From a checkpoint of a small transformer trained on Wikipedia: width 192.
Each number is 500 + 25 x the weight over its row's rms, rounded and kept within 0 to 999. Layers, rows and columns count from 0. Numbers have three digits each. The size before them is the row's rms in percent of the matrix's.

# down: layer 18 MLP down (transposed), 768x192, rms 0.195, rows 415-446, columns 96-191
# up: layer 18 MLP up, 768x192, rms 0.18, rows 416-447, columns 96-191
down415 104:542487475505466547506503503486458490490471497488554506510494522469482467515486500526512512505496506522516520487492514460489468475489451487420456517485516482468531463530511490462529470514574480496499499552473512498471494486465521496509498500487519495478508526456512473490536490490479489487
up416 107:505500478509524521445505484503512492461497524534486499497513480484551507458503458505487476503510512511490521491501486544494474506482495497544487485539464509484496520560501495502479486467522483491514462490540523540509519448484486491504498511506501519517533476547509524485530501477545496457
down416 112:490489491524536517534499495507489535486538481519531475519516472518510449518500511533494499544485484483487493490495507480513563521532547506516543487511450462521495522502507530459492498518518483483504499525465497496535484515491525542514475518516462477517471490511487519467488485463505456489
up417 097:513532478509519498480492472548492465496520504499507475499516538517510507550485478493491453508442530556526482504473479512483573469506507514503484510495479507512567523490549485484473442533533524523526557464526558513516483487487456475502484482500499465457507533494510490535499518504546512441
down417 097:505509508491482502473507518457480499488504441531512491528520471497450531481495498514488501533522526496464505541507533496489488537504514557492481511541545552455438511520525524463504499470501481506541520464478489523529477431502461474506552452511538487524524498464491506483507467478480499545
up418 097:560482470528519530493488521522533484565537504482483493489460483502500529550522486484523504507511531501463518522519449492468500496517430510502450532472498491511488528502500501449507482473515508492535509511529499482503448499523492528459527489511497499462479486482486509517512480499458521532
down418 101:498516513483461531473538475524504467462498516478520470498475487595519523483493519494480499451508518499525516481510528455475477508497498501525551535502520506552544436489506477487510481500516496490502483526488526449502493492532499506535498556548488526527533480508530527492492501476455458510
up419 101:520509481505518479529534506498514494499473455457521526521495470500517482468510489543489525458509498456479515484542500526477464500502457489480530516495530504506503491544502502498467483498483480442513520524455487522486478524497482509468474471464466485491492491508530517521500528497462532441
down419 107:509514473444492502493513484469482488490520524509476504504495492521529515494477501518508498521515480511481499486490525508514492504498506507507504507514496503486519524498479489562495521526532517464546486500482484475493504478492485535517477536501536525532507499499533524526484507470523495534
up420 102:501501515477511555528493499534527471508522506489482501462446478490532496492504491500484506496487511503473497523497514548530526488514500518548533463488469501515521489482469472496511491512503534483494470492493462469478504487515545524437501499498479522501534484518510467505496503504504525512
down420 103:502528514496536501499460516501442497505442544475496520478496515504541479475511464505475482524470497515504482519507509529507479478518478505495527468513475487474500485514515512514473545518488543492480501468482480507496483539484460526494492481546492513464485516517547512493500518511477501550
up421 098:509505491525530506532511524479500459547529523547485500492538486470453485484555484465484495472485508484476453493501532481509483490467505504457500571487511549513502485475509499521525497528473485557548530504515470483502515460482528516490494455477517524550505491511497540506509483518503528494
down421 098:491486528501521542516504492497481517462455486491490474496503487470546484480511447498520486513496559543489437495523494538484510534540538522511485472491464519469493462488496477489504481496463481540502464452512495535474481484517521472514516515521535525473480504508481452493519515505518460502
up422 100:515498460448488528507517501521466493491475539480530501484511518465479485542495482490511444525471504481539513474467497499479468474562491507478465511529420476473497511526553448508517531467504524543569533469533526472527519499485499485478478499479544515529523503490504479529465493513502506446
down422 100:535477502469490439528489529519523502532485478536496496497528474513510500515511473521458506523529499457490494512507513493511509551494524460515575476530451473499531527523492548508507503522476498447460483533493512551497510507502551504512487492520482547484488489532505489512474525486501529522
up423 107:513490526543563479493558546502458455527494489501490449435468507544511465538521502493468517475492499505506479502481498493509496491492514503490505428540508510489491505475506472476488484542493477505538477496497500498528488477503490514503519521471525531472524488446486468454456478517491468512
down423 110:486546503463494522530504461522519529509528489474489510537483508476463493551487518509488492522534518485559524513480471558503501531510510535545502518453514533495491525484481492486509466475498520458497470491533501471504517491491502511523520492485484535486504468477461454502503489496497519496
up424 096:463504505494524521465481473496482478475510499515457504526518509507508473519529496475522491513493457448503473519510510519551485509493555532496507531486544517480510512485564535457523511568519516500491495561528495502515508521516500523465462503481534483473524494473547497470503442497508485505
down424 098:477508519496464559518467482530482479505511494452501498527493477487515517510493499469510546471510565533481540498462488500532547488521499547485482512480511577500530512479543511508460501481486524534497523493527468491467507478466495481534491487504550502487484513449488527479504488508461540472
up425 097:522527460483495520544517445530449484521488568474501498513467529471516496526465492425554472478468477483510495482544525548521525476478498504497523510521471549483495487508492468467473521473504464461517479469498472497468528526512512469518501474523505515502471483515512485501517511482505513482
down425 102:466504490493487506528495474465498529496475490505516495484494499480492482493531508533474455493467540509488495509492470470476460491516485496527500504488532546496514499503538525511539470523550494506467545486489489496506491448512535516486458520527498451491497515479472494530428495514490490483
up426 104:521564508499525478534502473516505493502427512468498487484515467475511520526483424517502527474531457526510508513484487466464475514530520490483515506516502557490519450502520507511477517495513479463484479510517506521493508551483479518485535477504531486581505513476508506473450497480514484502
down426 109:504492494515523494497519510504514492526476510492428479566476492462481513469503485509471458490475532490503519532478458520485477507490494537502496494514499503533478546511500504464523493476500517490511467491460499495528530502452505484548522490534516506536530516477508506536493471482466482513
up427 092:561505507522495516470470470501537479509508521508529490468455475523509485472523517486533516506541497503501510464528541505506454462467479513500477527475499486518476509473522515507518540518494478500514523505515457502514497486484485462515519496477527543479473558505504553522440512458539501507
down427 103:473505475496541546491498536458502522522441486501501468509457474517480535552499513481495529468498493504502458496508519466517495494508494480513468487501488474493481515512497508519518445539499488456499533486463484477495467509535515488454497549528444521507493466495486519507492505485486506540
up428 099:523493493497505518516488534470501486504491506536444520516519536487473486523553504468521492484490519475482524431497503546468502516498514452491492549496522514492514529493509509464497498461470491469484479530555484571496508500486512451471530481460466504479553484530494542472482505506470512501
down428 102:526490512503512476504514503508549490578470507485525468457479541506515512522534496478488527474488481468493495515514481520546512528485532519485524483507463485535428497498495513530518482517485545492528521462481494484468569512476506500502487454476489527499490505517536508532484522482525493466
up429 102:509466495489507502474502508503487477505506516469489511469453505501557461508496508532466447491549532495484503506500477509487488479515523481474454535484477525465502513512481482501501488477511505493462513532500486489446511496514531499498495501513475500512464512487511501523518544550464505528
down429 106:514534511501487479517450495487492505523456460538535485515507521530510526473477492491487510530500489530514432476487553474503481519546516513503502497470489512513532498464506516496493478479551497482484521504509485494508470461485492548515487520483517518514500516476483482481552515491477514475
up430 099:488550490502524491469499545486498512482516496541528513503510486494465495494516494480478480502522464503502535453510470513535516500520503487533492474462513508491501491525518470531561479508463510514510490508501533512544491502502507495502475461508470527545492517409475503475479520522482529470
down430 100:521487546513464505563483495499449519516507494501512533494459484520489475501480558514474509503563550534511487522526462510498514492533508473457476519462517500496479505458489507479506553483546471490515517503504480542498510487496493554522484496505534463457524509531532487529480460538503496492
up431 101:538521489501507502495489461524496509468522458495451494517457531500527476500527490543454481483499544512524519551489516488503502479490520488478457494520538509495528469456508494481461500476512461523462547480524524514475480494515505509524513495488500517454495533486497508465508500517498510479
down431 097:461511488553518539484522484521470556547512525514513559528462489502476457481495496496517503509471443534458524505441483509515488513512490472500541493525508487544496500494472539482479447483556492498441488532509534554513528539495495501477520489502490479495499474531512530491559497490487491542
up432 097:553438475463477487490462493468511434486504482502517487491553487538487493509410482476451484489542497526496480467523529536504507486506488531491498518512496481467499482505521481445463527527513550513475494526496512523480466481494493491497507494458527529532545513485473497506480503506498515515
down432 094:512510485469475486480493528502463493504499505489455507484522500500501480499478491511512509495484505478499523516474447443510512486509507556518481518482507521535516509561495467503503492496538499502503507517488509465519510500511442474509491514549472524495426474511524551515485520494520461500
up433 094:503472512506530510479512522480526481494506495481466519513492461485505541526484495502512526522537469512524489498521503488551470524485471533493494472484501466465521492522487513504475522484505453482527489492471473525524524461484514423487494467500514555474467518481521515508485551544477505487
down433 093:497497510501503518503510463551496480521513509525430494523497538485482453523524503518451509486489521485499498506474543542505474498488542492545506472473500513495490526453502540520502511482480547478500505484481535543547448481515496504502512543487499485504495461522461478469503475473497505498
up434 099:551533512500486502487481501484507478559500543509511517504525472476507491513504457511498476491513515477513507509517513513524503470490488478479467481518541522478465529472484526498503487475493430518480545460497428518509512528523506466511546468518516465451505491530509459489521492520502572483
down434 096:491512480548475512483540497468527528466534566467457501505489521537488539506498499503483495480503515502467479485466524503496484499501500514479506458498492522493507467528478463484535510445452496533510479480481477489496514472495530479519481483471521524517495501497552491508478525572549544503
up435 097:518492503540498460518481485494521507490479506532512492473503499508463482498509501449530474491495487541516526471502468489468508504507494532500493511494467557501498511513517507510494423516524491508540535455466533483477481513552505516544498533501503511491483506503502527460484571501526475488
down435 096:502488524526489493492491465478460490528471551489527467515525475499526485491512532510486524500531487500507518522464530509485495487520525481520485492514503512473563455509519506499504512453530482462494523494525523509506516457496483488551508544517491458508504547525511442536508539511543494491
up436 104:501469543487506518493498504530531494507490528481522500516456515542514482496461492495485540510473499445473530545527475504504482467510509509512501468482544476495509483500508513475510474483478513506493489539517475476492502461497491531515534481481482444472543505482496539494506437562491484508
down436 111:538492511534495501466531515422496497461526506504494504489492505510483514520554490436520453531504522487494490481508501498485512522491502484531507498513458481521525470510502506526502486551501498499462519450496547494497522509600443539500491509498487526517491506517507515486516495444525492490
up437 101:474503469527486527477448516524532499497510485522512534519536501502470542515525477550461503498475520533517496466433509490487496508513494473496500440478503515494504477564511523486513514503493528479535500429476515529534519522489491506509508469476529494512536508473527521510485545478492463523
down437 100:510523501527517514453483485499522519485443487509491457532518475492496469521490534498492452482482507453463529481475483468518503492506462495515475427494521503481541516464493493524522466520516520515510504536518476499525491529555484495446488489515484483512506497469492489512525459558509535491
up438 096:520485496496517488497465524494506495501478533524456474526486494510526529489507495453504516487495461468471493525470476510510509496467508510495483520499513457476498540455547466473494524530498515498529481486522517477466513485510536479476459448508522520487520502504522507483519531513513448495
down438 099:498482520462505521503530413492507480475490472481547490506476523491528483532524501496490525528494538514539472466495506502508516534500479482458489569507493525496529528505513564456501498499526473562493476504484494515482463454498468481515476549506467543510490493482476466505498511489494497501
up439 106:520475546520474516538484503516435465522499557514512486507485535489503543554466502492535490474538523512513493512495492512531476510487520464466489507486552507503533489496524499483485520498524477484489464483492470489470511518454487528443509504430517521459511474537503532498527452475531559549
down439 114:518493530513541511478472464533436508517444521515514455494510487514532515516494475484482493453495487512574498514516494476497457471495505487455488519490525475507529541509455577495498494501491501502484498499499489477537502519524518522545508510463526477521526488509446500501517506493562525498
up440 101:490513539491509496498514460491472496485491490477523510478457487506528504510501499519479495550515503510525481566499493458499529514591525539501457488538512497451524506505472469470498472481532487518516531485454507507470471508461505511514463514499504492518469489513509513490535506522530490513
down440 091:459475477527493471474492460485514530505446468509534483484472527478513499521497496480482481552497471487508495519466536514501522500524516465495491496447501504505452483460478485507475503516510498483506506495520503489476495509549501551466495513463492500497506489422489551488537458516469451531
up441 097:564507430463501478511490481502501487484480452544506512509485530473512514481500536503458512521513491514533554447487494499485501484468534520522511511487476522503535524524527500511496518510470468497488533516472550492472536522473484504493489459495476503481513468513480494521505495513493487488
down441 096:463491525471474509480499525498501473527530496512495500463550525508527472506492483489486508485504533496522475514504508510497503532517459510497481446467563448483464469527478458545487492462497476488536480510521535526529484530506488525459509549480532493527472506514469474510499524531484509513
up442 108:508490451516533526485485476458505483478502496527535457474483519506493478486504464433548512525490501510472540542490511467489502497480486514483479519468471517467496484547494519536486447485483477503477502522510468513525525488477455513484505472458514533508513497536466484465565544458526523500
down442 097:518503453476487485478495511536519517490498484462527470472503512470497507440496474497499522561518473523485481548465517499493515491530503499506501481467509510521456538527550511471436504534505528489483511544475502496484503566472511471501502506520482484497513503503464473475488500476506544498
up443 099:537505482526541489488513496494504492500464498493502477436512521450520519514478515487470504497496470521471484535524504496484493530491500481504474493481499500445525475524541426536462494527510514499556484497541492482512500512519497523541472488519513518489488497491501509485491522518507482461
down443 101:508478472517493508485507468473468534513528507515462493487428527475448524525493512521488478506506417544503513462526546507480488485516498434509483478473510468494542513471494487476509492495526495510472446433476534517519505460537467497482496496493464522557506471489508495461501524516516504500
up444 093:468463492483476546503465510487521502526490488517501449473492496509488517545525508490475431478505479541478506506479477465444539516471519444476479512490439512519503523506503507534476514460516522502519542462474442498494509496530488498490509505533506479499511497510491523519487504451534482527
down444 100:514542497496506493487493467492505496497470524483517508524504466517465519491477483524491547509481481535502543503533493468516462477493534488483519439526479488492504497518447527506493552457505494502527513482461539498469475522515500553517509492517510513525499490481502504483505492472509479497
up445 105:489468482495556509525504458510476483478502487499515441514532489491500540510529501502453490479459539511546501479477514565484513498475494517530497483457493501483484524546488502505466473501502491483517537462501479511461498434525471495501507496530539505528490516513488520505477480510502470474
down445 118:526494523476523503494520479540442442448494472509509456499530527510502475476519472510535494438486501508503512443500478527457492483495482497539522483496498519532505471526519492457473497496534478507528491485457523482534516476513542449479492502516506527508462512535491549474452508507476477478
up446 102:509525509498460508487498488475503496477454542557555492479496490499551534538517496535463497496507474477498467510480493493505488527515499521524512538446495532492494540514492482473505490496553490493470465506513535479454525479515473521497489456504477498483506480485472464454489443509489474520
down446 105:475529529480507513529548478468533533500499500435496522487531495497465514478503494500490551477477512533513480493483561521527505490473478543462471514489499526473486456504495509451518529490443478478505527485534507527495553481464517493474537495462490521494444484505470547476493503490493520468
up447 095:486487484500505508541493511430526450504468500548544548495445478517484536493533467496524493488537497529467471494502503508524532459509516526489521514514503464532529484458536493533541515555472457511505511528458477474498490486524526488420497512485496456513500520484521476474479478521486510502